python train.py --parallel_block=false --grad_clip=2.0 --decay_fraction=0.344
Each number is 128 + 24 x the weight over its row's rms, rounded and kept within 0 to 255. Layers, rows and columns count from 0. Numbers have three digits each. The size before them is the row's rms in percent of the matrix's.

# up: layer 8 MLP up, 4608x768, rms 0.0954, rows 2420-2472, columns 384-511
# down: layer 8 MLP down (transposed), 4608x768, rms 0.0154, rows 2420-2471, columns 384-511
up2420 035:127157150154173175113133158132140124126114137063146156154099188144118127141153101113149125094153160130130144133121150111078121158166103196207125141154093121146135136138146069149113113121111084138124122082105118122135121118154117124150111157125201111113121113139150113142169068132117170126130104116081157155167131153109119153106171124112129108126146113107135135112129123144163136138132
down2420 032:165159111120134132138101119109113110099191132109126134063103106136139142132125086157120119105093089158131146118149153123103113178106111137093145117086133169112109170112137140121130081148111090122108139143070137116142149164076148133082104147161107116144124099121145120102117080129157154100136151120139160109085110169157113104132106139152138125130112119150133110136106150153124116164089
up2421 086:168127142172125094094162083139127148107162126109135117099078136124133122139122133141128140134144131141105132134093078110114105128135114127167115147136092113090138096131121091114132120119147125123165115094133138163082146144127126077130117157128141169133079149135062139119135137118174137088137143122124156109116107156151131052147100139096111083150134133133105124107125146077113139102121
down2421 092:126167110127149091114113148117159117150140135141130145090061129105131123129104165162075146106089126114157164136146155123165129094054155137126134118108111157130083132149119095148099124119133150195113152123105123148119160119080145131161140099129153110126125096111168157116124148098142123145127127125121141095123134143161121119122166130130169141155152129121119107139153140127098147144127
up2422 130:125131125106125162136117101191166106149156169129105152158109144142123124167099144144125098115169126090147149085134111134174108097154113133150110120159132205126135108154122141081148156125136090089119128131118119130104166120153107164126146104157144135148078108162081120133132141125118104112107124155129137149141146112102090109108124146160106149122119146115115142122132124072152118103155
down2422 127:097133143113124126131147101112056128110147137099136152105096152160163127143178146132160146131168131096092130149134138136145126066146173135093137133121105129121117153124133133127121152123098115108140102112144129098112138096121150084123086133128087106121138099119116102167184104092133096175165127153159155137142139153144090109155169161173126116142122141143148148132153127143111183128171
up2423 067:155122125110182131092122135130152126100097099133123128154096138186139130105141147117123081117118105150113081100155116158105159128167118101130110154145177160142150152116121140130136105144129133150129115144144143172097119100178131116117159140096171115151110148139196131079094140101194165093132119073155152131151146101145108141153163091146123106127110099130102120150152138123122138103158
down2423 066:135150143112132156178155156144131129158129124117132123173134141127136105138102123137149138107152144093098140143152111098152136133144146117125094126157115140153114134125134108105138123092083093100148129169114145120095123175114122132150142107086125092147116189107079126087083107135120113140088121098152101141127152138104137127087116132091115115132126132109164135136092102120148137133099
up2424 066:093126120120132154112109114112126121156129114162111125136112157167114145123197060097101163111148161130122165119063143123098116099106164142093122154119171144133108140097156090105130137110134140149152096123115113075112120142150130166112145120169130133102153121138131130157087126119119144149140127124142150129136150152147127150121146141108158129109108126170150081141125176146107102103126
down2424 063:110116104120148097141159115090094090141125120115127131114152108142100130126135129120143110160135112170117094211154072120135109128161112091120130138119150093118132124106139135117097159109072135131127136130145109150128155123122121122113149127121091115157097109150136133161085106144140119144114099118124087107143090134108168099154116166138081129151153133134112129119160110115161157137150
up2425 146:109109111105157141135142126122108118103099111122106154115129169144137127135141129174130150117109110143122109146188151112133112129118127108143139131143148169097141176142130160166106111158140143139180156119138149158131102146165114115148100091116093120102165167111096046148129121117125137158128162124127094141088105151098136116110075132167108152155119136158130114153104116151157152086098
down2425 129:173146126127163145094142105147107169166138085076139122118124097091116162164126108145139126130130132107106119135163125145160103148122148144181140136109113128131108116119142159136135088121087144101118105093121126139153112153133116148135132092110103116097130160140093072084149144106128124099143182119116140134099111130140143145149135099125135134125111155127109096094136164142135154124146
up2426 134:135143136129122135131164124121081115069107114128110127171137112145147125146134141114120156141105161131133114161113120162137127143151161108149079121121120125140117117147175046136142114151151142159109083147124149148103143129131125124155118155104124183120124125126151141135123169160150100120132122137127104081138134099184122081086153087133124126142151114120103160104153167164124108071161
down2426 135:138116094118104149148133097142127125120136131150156145121122122146165113106093102170112150141113118148121088142127119127165141179085164214100129094092128150135125110132100101122151117100142149145137143129092110124159114148116108141140133123135131149135078163120143133124125105107158142118144149163127199116127116099161163124163109169116142140134139136099145116086180133146089082096119
up2427 143:110171122133128127126119165084139131141112174127129125164141140143113142105184133114107113157121114115126145082087103118097187129119136099108136136126104157148100175123100114158132090128173132125113112119138092103164156126172114093154163117121141088120129114113119159124146118126140115142117158082108110167133136120112155148110106114121123140151149139087140080137101117171168076110159
down2427 144:135137121097168178148162123137091148128081122121128118120151136138139135088168153127118090138128138118099146094098138113105124129131150110139107106137105115093107150143132138114119163082123119112128145145133138117093146105205122124137142138147136121152114095163139123092159161139134131084091157061127119142178136131106136115127080083102109127149119174109154116117138129095108108128174
up2428 039:118169125138087110114148122143126090120110097127160115135113139122127136094159132130140103109150106144148096106090142132071171140097115103160155133146124131106099133117092085119099168116143126151193130109103153089139111143133144095139158156132145126138138121113113074125112116103142131159120153168126144137125120096135158118136083149102100102113096079148114088127115167124138133093130
down2428 039:079117167167127135103131101098111144130125185113115159133110136120119062178090139141161110134132090161090152091094095116127145125114158120115091100123111148114129126091165107113108143145155153107142122107132084146098119111141139111150150098089101148140147137155125117115114148148157144113112114136110159118130103165108152158123119143133139083133140119114155106110099132139126112192142
up2429 099:121115112147114145127128103158144128128126097145116159111132122136119151126111117094086143145135115180174163118165130157134136091067132129146121084134173146147134108134056119092135081105117109169132121121151122130119130140107124122161099120196155162097133128115158148164110129154108120151119115113158127094152110119121155098113080147134114140091172134134143150125094113107106104119129
down2429 100:102153121136129106094140127144077158138103104122153121129115114144094168131108179124105116101162135178073080131167123146129124117123148130084138115128129138108128171101180139091101136124151127121135090109128140140169114123119136147099151142127128108115096107118075104147103039194136173118182178175089178080126194095147124114134135103100131148141130116146104129140131108196099140124143
up2430 118:077140120153128130137151127165122135141152097116147124108107123160139101127126113154108141134100167130129122112140076126120088135160127109106117110130118149132169117130145155145095122121075162122140137128157104077090148114156151117123055156140135123136133121127124112145112156126115133107119141177137164115136146104134154141199150146145126160127119073096112097129065124124119162127162
down2430 114:151109138134116121113126129102054151167107116174139096083079111097103124128155085146134160113131138113108113101127148128122129099163113141074096161138142145125148114138122145119121147108103161106113119147106155170071134144114181132151110112150092129141092135123103124152140130128121141155122096163096150126158088099122171116147135116114090134126121129153089129148135135146141108132142
up2431 030:130163162119112090166122143108134138141120146172089146128190091096165129135076132129103177167145096102165151137102147119113131131099114128145122182125126145105136151119114131096114147152129176128084092142087149172109130100133105188101142126135128127138121142131121144148140151099108142085141146139091085114124125115106168121111126136159110127136143165096174121144117112115101125138169
down2431 030:118137153124105142121119115124172135081171142109095095139080180128164140139133138146143111107127116145107145117125117112119123173115106146082140123104137101133127124136137095114122147101119124102099084147075152153113099130132156146105143120106124128133140140171166181133153086113132118119133148147097119096123138122163163150130114099118104123157155138119165094148165127107142117125141
up2432 018:111148127170157115051120152112121131146116137111107085107101158158120186107115109104122107093128146116123120122132136139109165121107111168136145103120132128113140110109120115114163090147138093157114085108141139123142137112113141173137112135146133114170156140169097134137133121135184146098106124146154101095126115158129112112139119118136134128114102112124099104120103173108108186096145
down2432 017:123125117139103164131100142130161140125144149124111128122143086109100126127131119189145154105159163117127164147126146166116116167066114096103161140083156129134099125156119078088113124153111134118171118133110120123110090124171118138143122123137121111150108105133123110141137098157113105138053126103141104063117166150165118157157126115111123122134163100115131119178139103145139123116132
up2433 046:080123145143122081107103106133099125146139130076115113125144125149157082147131118077145112127160143125102137159132129158128105103135119134112116104121108156127143138146117089185126131082138163113136160137139117137144154155079137153147162139130113071111112134119156119124113148141103186171146110108137127126184108103134125104095126114136093131084082107090113075114103146123128143145105
down2433 046:125111116126140125147078173168151104121146149126114112131100111138132120150152123166100151135089131089109180133171146100150149148110177100131118133131088121129183111131147114129099099149092127129129129101159123108132150127151120146114105139122165157119156118135126111140131157129103155101162126154142078115116156165091135108136088149131145129155130122125117117136142103117136090140138
up2434 102:111122139149132086149162126130108142150125132155139114134174185115129112132167136152093102119152154141085085115110128142162107120135147133105096153114163133076125146125137105110089088094140086111130118149145132133155143128116099162103127127073124133128110142106182091128155116160133106111122129133139117100096162130151143154152147178130137166188128117138137135146172128092138158121159
down2434 105:129161194159125109173090120135168154147118135093132080094085137122129124152142112121114128133107115147137125103125135132092154113159107132115081162140122116098143118112114146074102110123155115115126138127159097102130140168153132153133097117115118132172115106161136135167145113180121121140169143144107105084148151140105140148133146165107127120133130119164144106138121141163115109107122
up2435 128:111090184128127162121165120125172109146135105147120098142135151157135130115142142076086114168081106115157170140151151142141070132164114116117109102099139136130191112139103108104142110140092135150146121129154106124126134105150100086138133123128110108147167128110121156173131085141168133122143127123154093108120121123098092141169123146118117085138119171096095103113134129149163117118119
down2435 122:114125166140153115169087135136150128115137123123116135148113156146146119153118152109155105121156154106133146148144135117134131065183116129103139121116176176085140156109113126107170106179110129122101114113086122121120140144159112130154125110123120131102124121137080125094187093152125130189146131111165142151104148131107092154156154113155168135109128139104140132125108107137147100110161
up2436 121:126144095142116143123144120164135123150141132117089145127104135086118137141094101110122119170164121157102155133104163121137084144113150171127111134134120111148149122119126096111136175082130159121130113133119138117122115121129132140066162088097106135091122164131108127126113120100118156165131150100129110157159122131148132116149127136116103142117123128151170096122129096140163138148151
down2436 119:146130116138107088137162106147116151137155173135142162123116127104137109145111126143108142174084164158107146121149124137129127162109091103125133101103116123105137127130147140095140090146133152143146120135133155100123132120138157186088165106119139155127146105115172148152086145166141100193123143147083113119097160121155132117143129159119109085131110155101118143117123145104149137096089
up2437 150:126117153140135131151174163120119124141117123124140109116118130124144090155164135130140168182103161110119108101145137141106130152099154091127124103129150111137169078087134150132162117139167113145076131095139152107188112099120117126108143148119102134126098153166128085122123133140117154113137176141155126180103113161116113121122123140135129129123123162115176117115139108089164159138153
down2437 147:129101154101119159155141095142158135133119126104080119121115121101166109122155156132132139115121122138155128113082132138152123171059135145159109155153105135078138155131155116100153158107143153161063119141163112138153121110121142123086141107123089161130148094136165114113160154108111134105122141134148117139094128154110102078115129072148141150118095129137150100129161093121108148107139
up2438 042:128131104122160160116145121153172090102189130163123165131152165136104119122113167141138165126144127111138140143128136145115180135093135135104131103144146095102105163103114144114093135099147142159113154108073157134102132121100121124140131144095124119111128137099149127127129102111099108120124139131155158169141104146171150114172109126147137129154160104150078120132149130175116125120112
down2438 046:090111151150127140153111153121173120106151082120116121133103083125069146137120119096135105156165153124109103150113162129099111116114112114097167136135073132160118087088135158149135085148137158110107139126093088119138133132160138124085139155143103087098116139085189128153122084094110082139162081099127136081110133123129130124102137157085129123130159126123087137125117164083126092133113
up2439 104:122166164111145136101152109110148147106089077143133121118111104129161064127119101147117079136110138087158158105138111139122148112111115113142120104117100143144133095139116194136137117131146122116119099137132126132153136091128141115130138134090138156119119125128110134101145103182185184108114165104155106118150125137124109131121129114115084134155139091143129149125139106120120137155140
down2439 105:153135158156147109171138095127152157155110099121103107138136166122095154122139119153144112133146133114139099169150146145137149130111135109128158059142133180150116117102138162154148159171161093138146135097113119147098145153177172125142168111170118175120079141117162147114186128161127121161136135123108132114149111129078123135119129140140087117134127141101139148201074166118164125108137
up2440 071:098163124119120160115158152132123130158103095154112157111157144137154132134101164146136143090147145093132113121137114145132117157117141139105143155120137105141164139149110130158074127135127103102178089121127140139138111125118146111138139146145141147135124071125142107146153094144121141099114156130090128136168138154117129148083103125138139163135127140127182128114135117141150140096193
down2440 072:152143095099116128104158150148127139140153126159156126183092107106136161163127136137126126115123132206178070125135085145115173128133121122165142161123149169101096143103147133131094130136135123101169111104114108065135132134141109075156115169145085107144123106126138123105104100144095149122141124137085125152114127152105149137128102139154111133128133167124166149137122112125127125073120
up2441 127:129156083125119169105118109121141125182109134171090162170131119155081108086154104126133126122118126116125168163109102139144124126115115138118171152131097143130126144152158134118114150106114095130118111081096089130121098128096158131113147118161100119112138128125116155177117086137122176131108134103154132109137116134106162158122113126123103133137149136122175125128063105104119138128157
down2441 125:134133136118123107117133084156108100120119082153131108093124147132136129146142085127128143200112123122135121122160137153126092085146135122138113147135138130159161122099153107143106082097148120118125102137164107142132154121121145181158134136120129114110157106118125160131135150094097087120128131139121112125132127074163126149119120110127133154078149157130141172148060128144116075149149
up2442 050:133132127108114124154115134140122156076130112105139152090074123094137120154136146132111174115121135170103186151129176104117160135099139127131149126134128081127155135087128127105166106119092050140144140140137117110117165123092116117130132140127107121142118145111138122124110119118128115065103117144135117086130127119138107100115137116117160143123147118128143137152133159143124108092132
down2442 048:122128170123146114184107119144124109113148070151154126145149112117126093109168137177122119143137104177123186115151161121064169141118116133074128115126153155087122150159102133137087129149145107131145133134148134123166138096128143128091111123151146121066101122111148106101137156141142116103156104151113108134078140144161169097121129136132114143127132082119115177174102147121085125143138
up2443 082:078141089132100126129120130113101082149135113114128139148130134164097123118123120149122171094148115120121157128151091149119110102144077141122153160174136101093158123143136133172149116097147117097118135134124147130114129130105116131139108149122142101113128103111128115156122134149110098132100150119189140102125135117111113137098104121112142153114149093130091081091141161111116122136105
down2443 084:127140193113205112115135153133126123129095114147139090158127127136130161130132183112090122161128160114130119141169176155164098131161135180082106144119112109117092150090110137123115112188149108101070125112137172133096155101136153122120142114122148131140143107116144127127132166154128124200108119123099075148108096131106129120124118092066125115143130134118132140070141164133113122145120
up2444 100:126124163094144127127112117117095122156099137138147165119106106146131115158103168108099149107103149103129137106118139084142122105146093129130109125117157096149151137120156133129108143121149178084117144164131101158113088103113165148113122134152117133122081110060118114149129133117121102107147152183127080132086083138109133129160088136131112157120172143153055092132147148059167108138158
down2444 099:133111121111118113075111153164116162138127144158128134078077103162119153159119111119124132129138129116132168122134155120166138136168069103142112151113097117123135138079121125109173132072156141112101152169085136144120108134057130143132121145132138148086126141090116153155118115112135110091116142124093133133123083111145147179143098099124136114140133135121123101158099127127107119128162
up2445 086:183154119121117104142127102141118130109152093130124090128150108111100066164119149117168120110108133095118116162137159106152091104133126102138110138132147117125104125120161110139130129158128179131135121142131176100105129135081085124107114114124127093154126119124160124087187107090089138115114107176138106164115125077137132109128111100150132161138141127136099106143148110109165132141101
down2445 086:120141085122139116132164150115119143107138111115165189155126144115122150102094116099167148128113156124122147123109133134107119138133145086157113104140097146085170103123109144109155123139132120139125136159130147132121148159138115093110133140134157150122167110104150134109131102125147146165091119111162133142128172081154110137147147106150127124164142130138091128130171134100142151123101
up2446 022:102156114126116138100131097117073132106121095163150087150102119135154126159090121109136121123184167138112082117115141114155134127119107125135118114145172097104116118119125123174119118159168133148151102126145101138174129095186147123161138098142153119137137193136130127185130123109134137130054140074155118176144153105139156136111150106110136152093151083177123085067144108100113130132126
down2446 021:169124105159144148131121120136144147186083150171111098100132187115123127137154134130135125123156152115147118122159104063151173094149122162129125134108111179139094085124118157148139183144154109096112123148117121098126126155074119170188160124113134176153155142104105142131147111126139111143110132100184099133106149139122132173101174051091122142166139131152121115124139119090139133151118
up2447 132:162115078145148156097112185148144128166126199144156114133117113140108154200107150143117095125163102105150129128143166114142139148133128119137140073098137161124136105139134124145130116115107137137096097119154117195169131134141118159122110126134129171112155142146166107141137126125095101113151156127106117122132108162123133082121140140131119162125128121068096134124142089155134140137139
down2447 134:162113158078119133126162139142115112148079090136133130076146130081126108140114140140143114146137105152079152139119126123115138138136133137137109099108109133110159109153129117099138096100114133105105145175138137190112116144110140131152133114150136137127126159116140117124128165157117149144131165124145121109169146143167136141130159106064128180137114109138113128141160144144132111133127
up2448 102:096115126105138126154106119156139140157134109156098141143133142140106160114131128101139115170152145104123157137172117116116130085131127144163143138103108117150129111139145149116126108141134112142112091102122086144142138155115095079145126126123116109134109108099132120126112148124147127091122156109208126150112135115093104135128142118142118107115157121093175147174137125136132131134131
down2448 105:152146159178109158111091182139144110080123165154109108145110102116130115143124211110119146119144126100115111092131162121142124166135153143117118100130138158120184190132110154138099097115122166126160120091148135105123196155123112116154130121095070105114135159116107118131166110107101098129128114095103117144109138170114110093133103160123123123107124121137066121119119151140139106116129
up2449 018:142102127144099155126115106156121112123129148154140118136113134132152095138101105114123167113109137146124132130109149150123098162161137108125143112105167149121113147108125137135151113115107113141110135121166146086156115137129139119183128143129145124103120160150126169151117117141127118149148116098103139116135086154134129137169119125146120102123108143123126113099149142147117140077153
down2449 017:158134163103161123136155080141129122107099145147147100152127171146149108131090133151119149156135128118134128154086129097120179187150100132127096129142170103129111130136136168113135115115121115130076163112121144117113140134103215089099124126145104145136140153084134112101129105140128127138117139128111127158073094129068094145114162133121120130134108124128164127133092106116113145121106
up2450 121:112056126119148115107094112120130101071109136116129133117133162105136118147131096106091173127094162146094086156096192131125162137170158129153138151118155126100130132135151109135125106139139133128160157122105143158167116112093140125131146125143121117150131149144157167157131127108083134064104123118143169142140134109110093120096122062134121127123090120102111157112112131137127070147179
down2450 119:133132128076136116094084085119123124123084103148154118132130136152143142088162141114133115096100141159084110163123117119101128116125104139143101163084101137142156169142122117121116131136153084104156146107098115142143126128132140174128184108081180104110120155178169135112127115107121119098119120134102134163176125123128094114145121131130101102170126143123113123096133133104118175108147
up2451 142:136108103147117149156146124095143112109153132120119168083142145111106135106136135122115135104140154092097141093125123100129130111117141103113102128119125114120128091147116123071142130134144104143180155116124109115085133122135113157138123163141109139106126065128150134154120116120128107168101119165180130077112142106138139122118159071144148131090142093175083102123097140054139092077092
down2451 130:144108094175125119124079166148122098139158115134120148087141107145167145166124144112110110128109148155093113134141140133149153084111124137111152110117070127169125106099143124156141152091126078136048101074160150107124142112127134138080160103143143141150122160100113132161101098143119141147097082109133149133099099132117127161180111114092102098138135124137130186151156123138143108113114
up2452 125:120091118154113105091115142129097133103190090157115131117128115137138118091097168135141143152102121121137154131136143171138127106131144150149118130126116106160124121130111168163128109146097091127110145133142100118128126133155133140109132115145113133120121144145139078184105126131135111077133166117132102107103143113120123074125108147129133113122117084100098169107134118140105127135167
down2452 133:132109132124138108137121144154115110175200100152169092139138147135152125147119149125114132127117159154088152145123124106120105128088109155122077088116123104102156140160074136135129147151130104139101115124086134147095089135118138119104102145115145136060089163098097093136114156161150129137119126124115107156143094114083140109103122145151141101122096106093106151153131083142146107099149
up2453 148:086144104098123124080143125137118164085093117132120117091111124141125115094164088143094137122100114140098062101109129093104093133111129125111148116122141147131118114118134160103135169125141111161140147183159115114106138115112177106094143174102160129099170160117108153111126131090131133139071085149102123144114113117118144126149138142094103132166123133096108121139141151163100115097133
down2453 137:125115088130128126116164117132165148091127096125116173078124130123137112114110122148136048121100152127082130092124119158125101126155110102124158108123150145117120110168173140134152134112105127142103126142155129166081088110140114114121140167097148087104143125140099131127134093088116134136078098155117141107111101156171079168140132121110115124100159095140134126116116138120130128145175
up2454 058:135155157137110102107075125124085089156141135117134084093082127141108115082167128142096122119133126118141093126131086118130133091144144103106137153118097109122141154111188121123127070125150142136118088139160134133158142099150097126118178124172149119125145117122161104161121118100114114150088133135152089104142094115106111133108117186137080175099118120140109136131119107106112138123160
down2454 055:155111132090166161102133135144126150138118164119128077102116103170140142140159138122120112127140124135113131116111113133137166149121088156174119130126073127127136133150114077116153136127130160165138124144141135101143148089146089122096162138142137109117087171124116139174135158107134156127142173139107092158086153113131099128129156130135131135164129166137108126128106129121130122116084
up2455 130:155158116151078138138148109141154116143118130122077097140118121108097100128126116141102126154151154199139171102149093091125097152138145131116148123164124202143146147136146142124108132121114103098105129090138190135124150109144119135155134104139132105135096070130119157179133159132087112116131149131112139108132083082156121109153159117106128097113158145160116124132123109118128136130091
down2455 124:129177122110064119122113113119109148106092123123099113165091145123101114120102144152115142115157130122110105107148037126110147097114131129116064122164146205189172123159151116147052122076082128119114094132168178135155140118155083138067129145099130104096111111097117086124129109143096169133137151137107139113111136125158138125137137131089084128113139143143098131147148162153139148107102
up2456 060:177107123132127129100120152138131143135159087139118135090116154126130063062135138117124108187093119139151141112128150136144140091148138094115103167118117111149140134185118158128154142125116111155147128105110147135120119115131121152097121151133154118169122133087134115124105107102144143170115130106136107146135154117087115141176154114132134115122149098137144120152083151077151119098124
down2456 061:125165121092125148171141169151139108118122127109108139171149097173184149130139147134166128050137153111109116152102089122098133135112119167142122133086140124110146116095117148130130103168117151116137139130152141171125115165100108106117136166194138137144073135132110103066118141119115093127140117137125147135147100116115134115123149116135174127148102118089154133107089111163137108146160
up2457 084:132141132093123104117114123156108156105108133111137137104120115150117144079131108115086121154109142170157100084134115134148104162129092146088123119121105122130141147127116106093145116103094181164133155144166137144132130120130143162169151126139152113120115126124129147151072116105091101081142135154108107072130144126137127102199123140133114163134147119098123151129152128118125057135163
down2457 079:134135117135119117089150107124131132128138178133136114130140132149154124149150181121132138127118119143117122121154166153123143189117128096111106132144137119170156120121129118107133091137102175178086160143132118117155109118137116124094116117169144157157149132110128124089105093105138078144127081124121170123134137122121093076143131113119174125123146144104120192148131093124117107164136
up2458 132:152189097120177080153177138195159102156113117115176147122124119154079149116151141097102127107109142142150132167122123134094106136157142128126122140160118105162137142129170134110136131088135107094130133126159115115096152132142134102119186131127191100128139153122134094136136128116147134145101185131118107112125100188109103105066093140142117137155135150162117117148126112126135110126088
down2458 124:127079086109123104137151114129124170091156120154147116117114106120086145094106149118119131119132099110143087149173159153161131108151129142120134143153116118153136107112128170133142118112140104172134152105165140111157185131155095136139149171145159141093115145144121122115112206140140122136137114111127109120137145125158106139143087123163114187097140137142095130201155131126121123106132
up2459 059:121140081120103096101147137129131088125160086139110161137090136140131161115130123136146089084123108117176130150131124130090125163103129104131127108170142118153115088161130108134179123181134145112145129111125156159098157093137133128112116087127146144128119111164140063133127131161131119122126125140115122114137073144104103098129121113127076155143124102121148167153110108111131112107142
down2459 051:110104126091133158111121122144100163151105115105094107121097142107116060063151170100155155104180096136120145123134136097099170114086123107135103081118155130081114073096155088118134149141152121190120120148098095094132118106115146148174111133145113106156189142103131130133097173118165146140146144117140156147123114170138134116152114155152166127156122105134119137178123117115128151115103
up2460 079:138122121113168119105125152153145122153133176137108084113118129111103100125153162135155113129122103132123115124085082131140148154122145131177156122141151124113145107100131128081114132097114127135082117168139100124110136141081114096135152158134154110146152130180149103127128133136107119114141121112128112142115119152121182111087155159172119120134121095157143166158151115157164142114137
down2460 078:150134088130107123115117114120133142126151141156132095102103149186087113118144150156116127124112090108159119189137130105149177156137155103088094135156126089138120151141108162113145133091119136132124126144113106136091111134122178119112156174145169142149206165178115128100113144165098133167149132116131092128120115094152210128117127122162129103161136141150157141138122105127139146082147
up2461 067:101135097150117143116143102118121135128142121147142078115098127128165119158135159139141155137126115119118108090154123137105094092110144132115147109086162152102164125105092164106127136117114109157109116113125137182148094134151127148110099096082153101143107121155112135124145177134118133126137184136090160172166133094135133121125182175095130145104161173121113106111167122165166128140139
down2461 073:133152126127109122105162140109140109129148133114096115144122143131152138140124141127159132117160147143112134143123127097112128155127151118141113131079139125151148113094114135128106113139128121121131095077100108107106126162136159171118108133162176124142130150134166115122137103135103134158199149066068124171118120128167116134169093150167122132162169155083122142071106118148143112117144
up2462 035:160099130167140138083138102121126110128111167135120076118149136144114105125144114109106115129119130107122123164111103146156138136149125107177113144163122124114101091181133127129120121128139131106122080125122119122142120146101109145128128137157142123107145132101095167145173151142140106128147144174116139098142092119158127130145115132121153123163107126117064111156143093119140135107104
down2462 034:144134115142143102139118142175121105137104154136141137134153147108132102122158093117080146131136128089122094141095122122106162150124138133154148140126142180116067107111143148120120156130151128159151118133124148118164144132106171144134117160128126136106158169146151180164154128109139086141118119124096168118161076130196145106115110146125117090138119163185140154114118129137120111120153
up2463 026:117148127096127108078116095156128146117146117110188117119160116138129126137119120104132166158164127105160174123108089108103139115081113174124115111105142129123127122112109138138122128166128118125136117126160112104140131127150086142078116141117168105157107152136109107124119151094123128133116145127151124157109164158119127118139101143144090128118136138126076108121120114108122158128141
down2463 023:128136133133102106117136137115123141088138092111165201130136143109150125139108108161094154123173121128133116136155096107134129139101051146070157083158138094169114117173122141164112151108157094128129151073142114128132143139128074122069108162080163114133175148164113129108108133153117133112081154131161141139125150136134121142111106138154145109098133109126115136148115132118137160144118
up2464 031:121098136098116111110111113122137154109119115147114147106158147081142130132091158154109133114124136148171166083129112132121158136167107119142126132124137079124124113124120108169128139119118117084197152169090106115139171115135150147156126171131129084132099122135144121138157150116132129183190146115134104130150140131123150132159104151198095111131096133112138134109093132166112120151132
down2464 031:106132113102116127125115111127121102115148143072127093162104109139171159102154123121107082187162147133115086127098141092126153130098142107136108089109121148116110146088123157132134124149133120132097135095130091139108126109124107116120169138060124124090173105137135134119125112143151129125128153145172137163156134129145142129133127122138128184129113101126061078138117158133124120119129
up2465 119:134132123121144112106111122162161151097148150157120181142137110117121152161129167136121091154134119155114116104098127163125108115082117125144129104173149119116143129184144114151152100147074134126118104159102086110120134158141117141151150152117157110087170185161166151141095115135136077184128170109124143130134133143118092154134109176150115102117133119119125183118149114178102125107141
down2465 125:097149154102102119098097166141129138111146146136135165153130150114139126123113130134131124142139108119115146126087109116078165089090151138134167128167114130150128079136094131190136118138153119099157132091119146091137127130123114149138140126141148120103174119091139126110110092091122121147154125137132119162152129146124107131154209145184140142137118120101109098063117097153159125144102
up2466 126:093096131131132115135124136121130117136121104153140139112149131121140142150117177147108118063088114075108125151115080147166126116112124114129117139127147114132137134113087150118152163116120175161136068121122127124104136106116128127181152063160144125151117076128127136099105158128140114109120104144126139147104104132091159123140119113120141100152125140136141141108116122157180140133106
down2466 129:078126119117148139115176151145172099101130150103109140151122138120108159134135149132137179098120107153162115136198146130150135154143154099131126120120176116118115106151163140170131141135118147132105124099109136149110144128140116121125149125112150129100113108131143103071131152126095121100126121153177117087106117093125147122163100135119124203122140134133130089142128120136148116119120
up2467 120:129121152137095118115172128142132123117143106139147088142124162128135111115115138097125165162179152126127137103100164095101095124172150107105119129096156141140114141121071118160119077105144123127113137146102152173109072127098153139090155140150095144120140152133149155061139144134117109137143088121118164119148156126120103153157155144114124133164141128115076132157105123082094105146141
down2467 121:101167073176113166147135149149141140131128154166138125165133082148150130063109109131089123122125108112135118127153146165179154109119125121121094126131123120138130165166119103140136085127136164136159112116103153091136096166140176107105104130146098129156094153104100146149177105105131152115093169109109136131109127119158136156135154120120142129122098115085138165107148118142085185138119
up2468 019:130109163103097128138122105140109129124101140130153133102151138114172105101112119128194121123132079137126178123207181110140093127112108102168108141147109121109136154105140171117116096073141129114107108177155108107120176119148115157084148125140116133117122128128131111105135138107138119151122158092120133113126122103133136125145185130156078135154144106095115109151170154195135111120109
down2468 016:154142124130115136109154101162084099139132131130128142155154129121149143200112090137134129114127153175098152094095137096105073131123144150116114161119096109126152143118144138134146191143139110110155096159141113134153117177116102111112130111066079148146126156113142097088141131111108166153079104157116132110138097162150139158125130111103125132128097137131159127128094143121111190124124
up2469 082:168124145135142087131110078138110140140146150075134134139156110144138120109121125116191130139171140143109134146097188130105117142145095162102111144123138164133120133126162106124173122122140138125113141131118123112180087170149143127114133102146142162109124088159145140126087097164130084126102107182102126138149112157104159098114136098118131146160161105117145121113138111129111101119100
down2469 086:092108134151120172122124148159139078173125136070138109148111169127143098101126084135149150127141165152107154170108122108084112150127126107145100098102138175119149118120121122127146122166108151120109122141084128126141099159144149117128138109117155150121119170118131168125111186169106137162135118134166126091144176103180122126133090175138132126092130137143073156121147139130136098114130
up2470 042:118135110124114083170163107148156103167129124172111171145145137087159110136102144130142173157115123153152080136124165126112105130125182149140143129107141102123115100115135131101106156155096117131106125090121134144099129135128126129126145122124122151133095130089174132096157150153123130103115147164148139154154124127145114136136096115141116102114110123154157141167125146096152177126124
down2470 043:132117145156092110122096147139103160114123105121113145164106190136138119128090103126141109143127178140117139083168116107109129146142124141150134129144086169123126124142133106106143103119106137109137137135114154111145139126137119132183151099179184136116157111115140089100131098125150186154150116141124131122140116124149135108120169149088129134113099140134128132132127116165125083159134
up2471 144:114099123103075133118152164141070121102112140144137053129159109129159099115118120143127083116094122122143142135136136130106105117106166129141133122156148128085094126131122097119081096098140121137117125089110164110125120159144154102119089137120144120120133131124134171186135151131088126075095129113129119163126135113140168147159069144143159161136151165106105158120129098164093132117120
down2471 127:125096141136107151101119129141145121076101103152110071111150089129133101085110088151109097138099088124177102156140106131129138099131132118144165113149112102121143121113140129112123130071141105146128132087119154100068168117119129142096111118127132160111142153121124151141130166133127124135126104112117141128094123141122153156114134112150127102175137141104129108200120110149127128143138
up2472 128:113142140136100154117154100110137134131128117124059129100089127121130127145125146145134153108159145113084110083137147136118091115109117113165148101150165123129108128172153111148104120150103117156158125126148127085113128133111138141149133157130079110110133121136146153077134105132128141090123108117117167148117131162137116118142153138108143129135110131119142143135133110188128115130155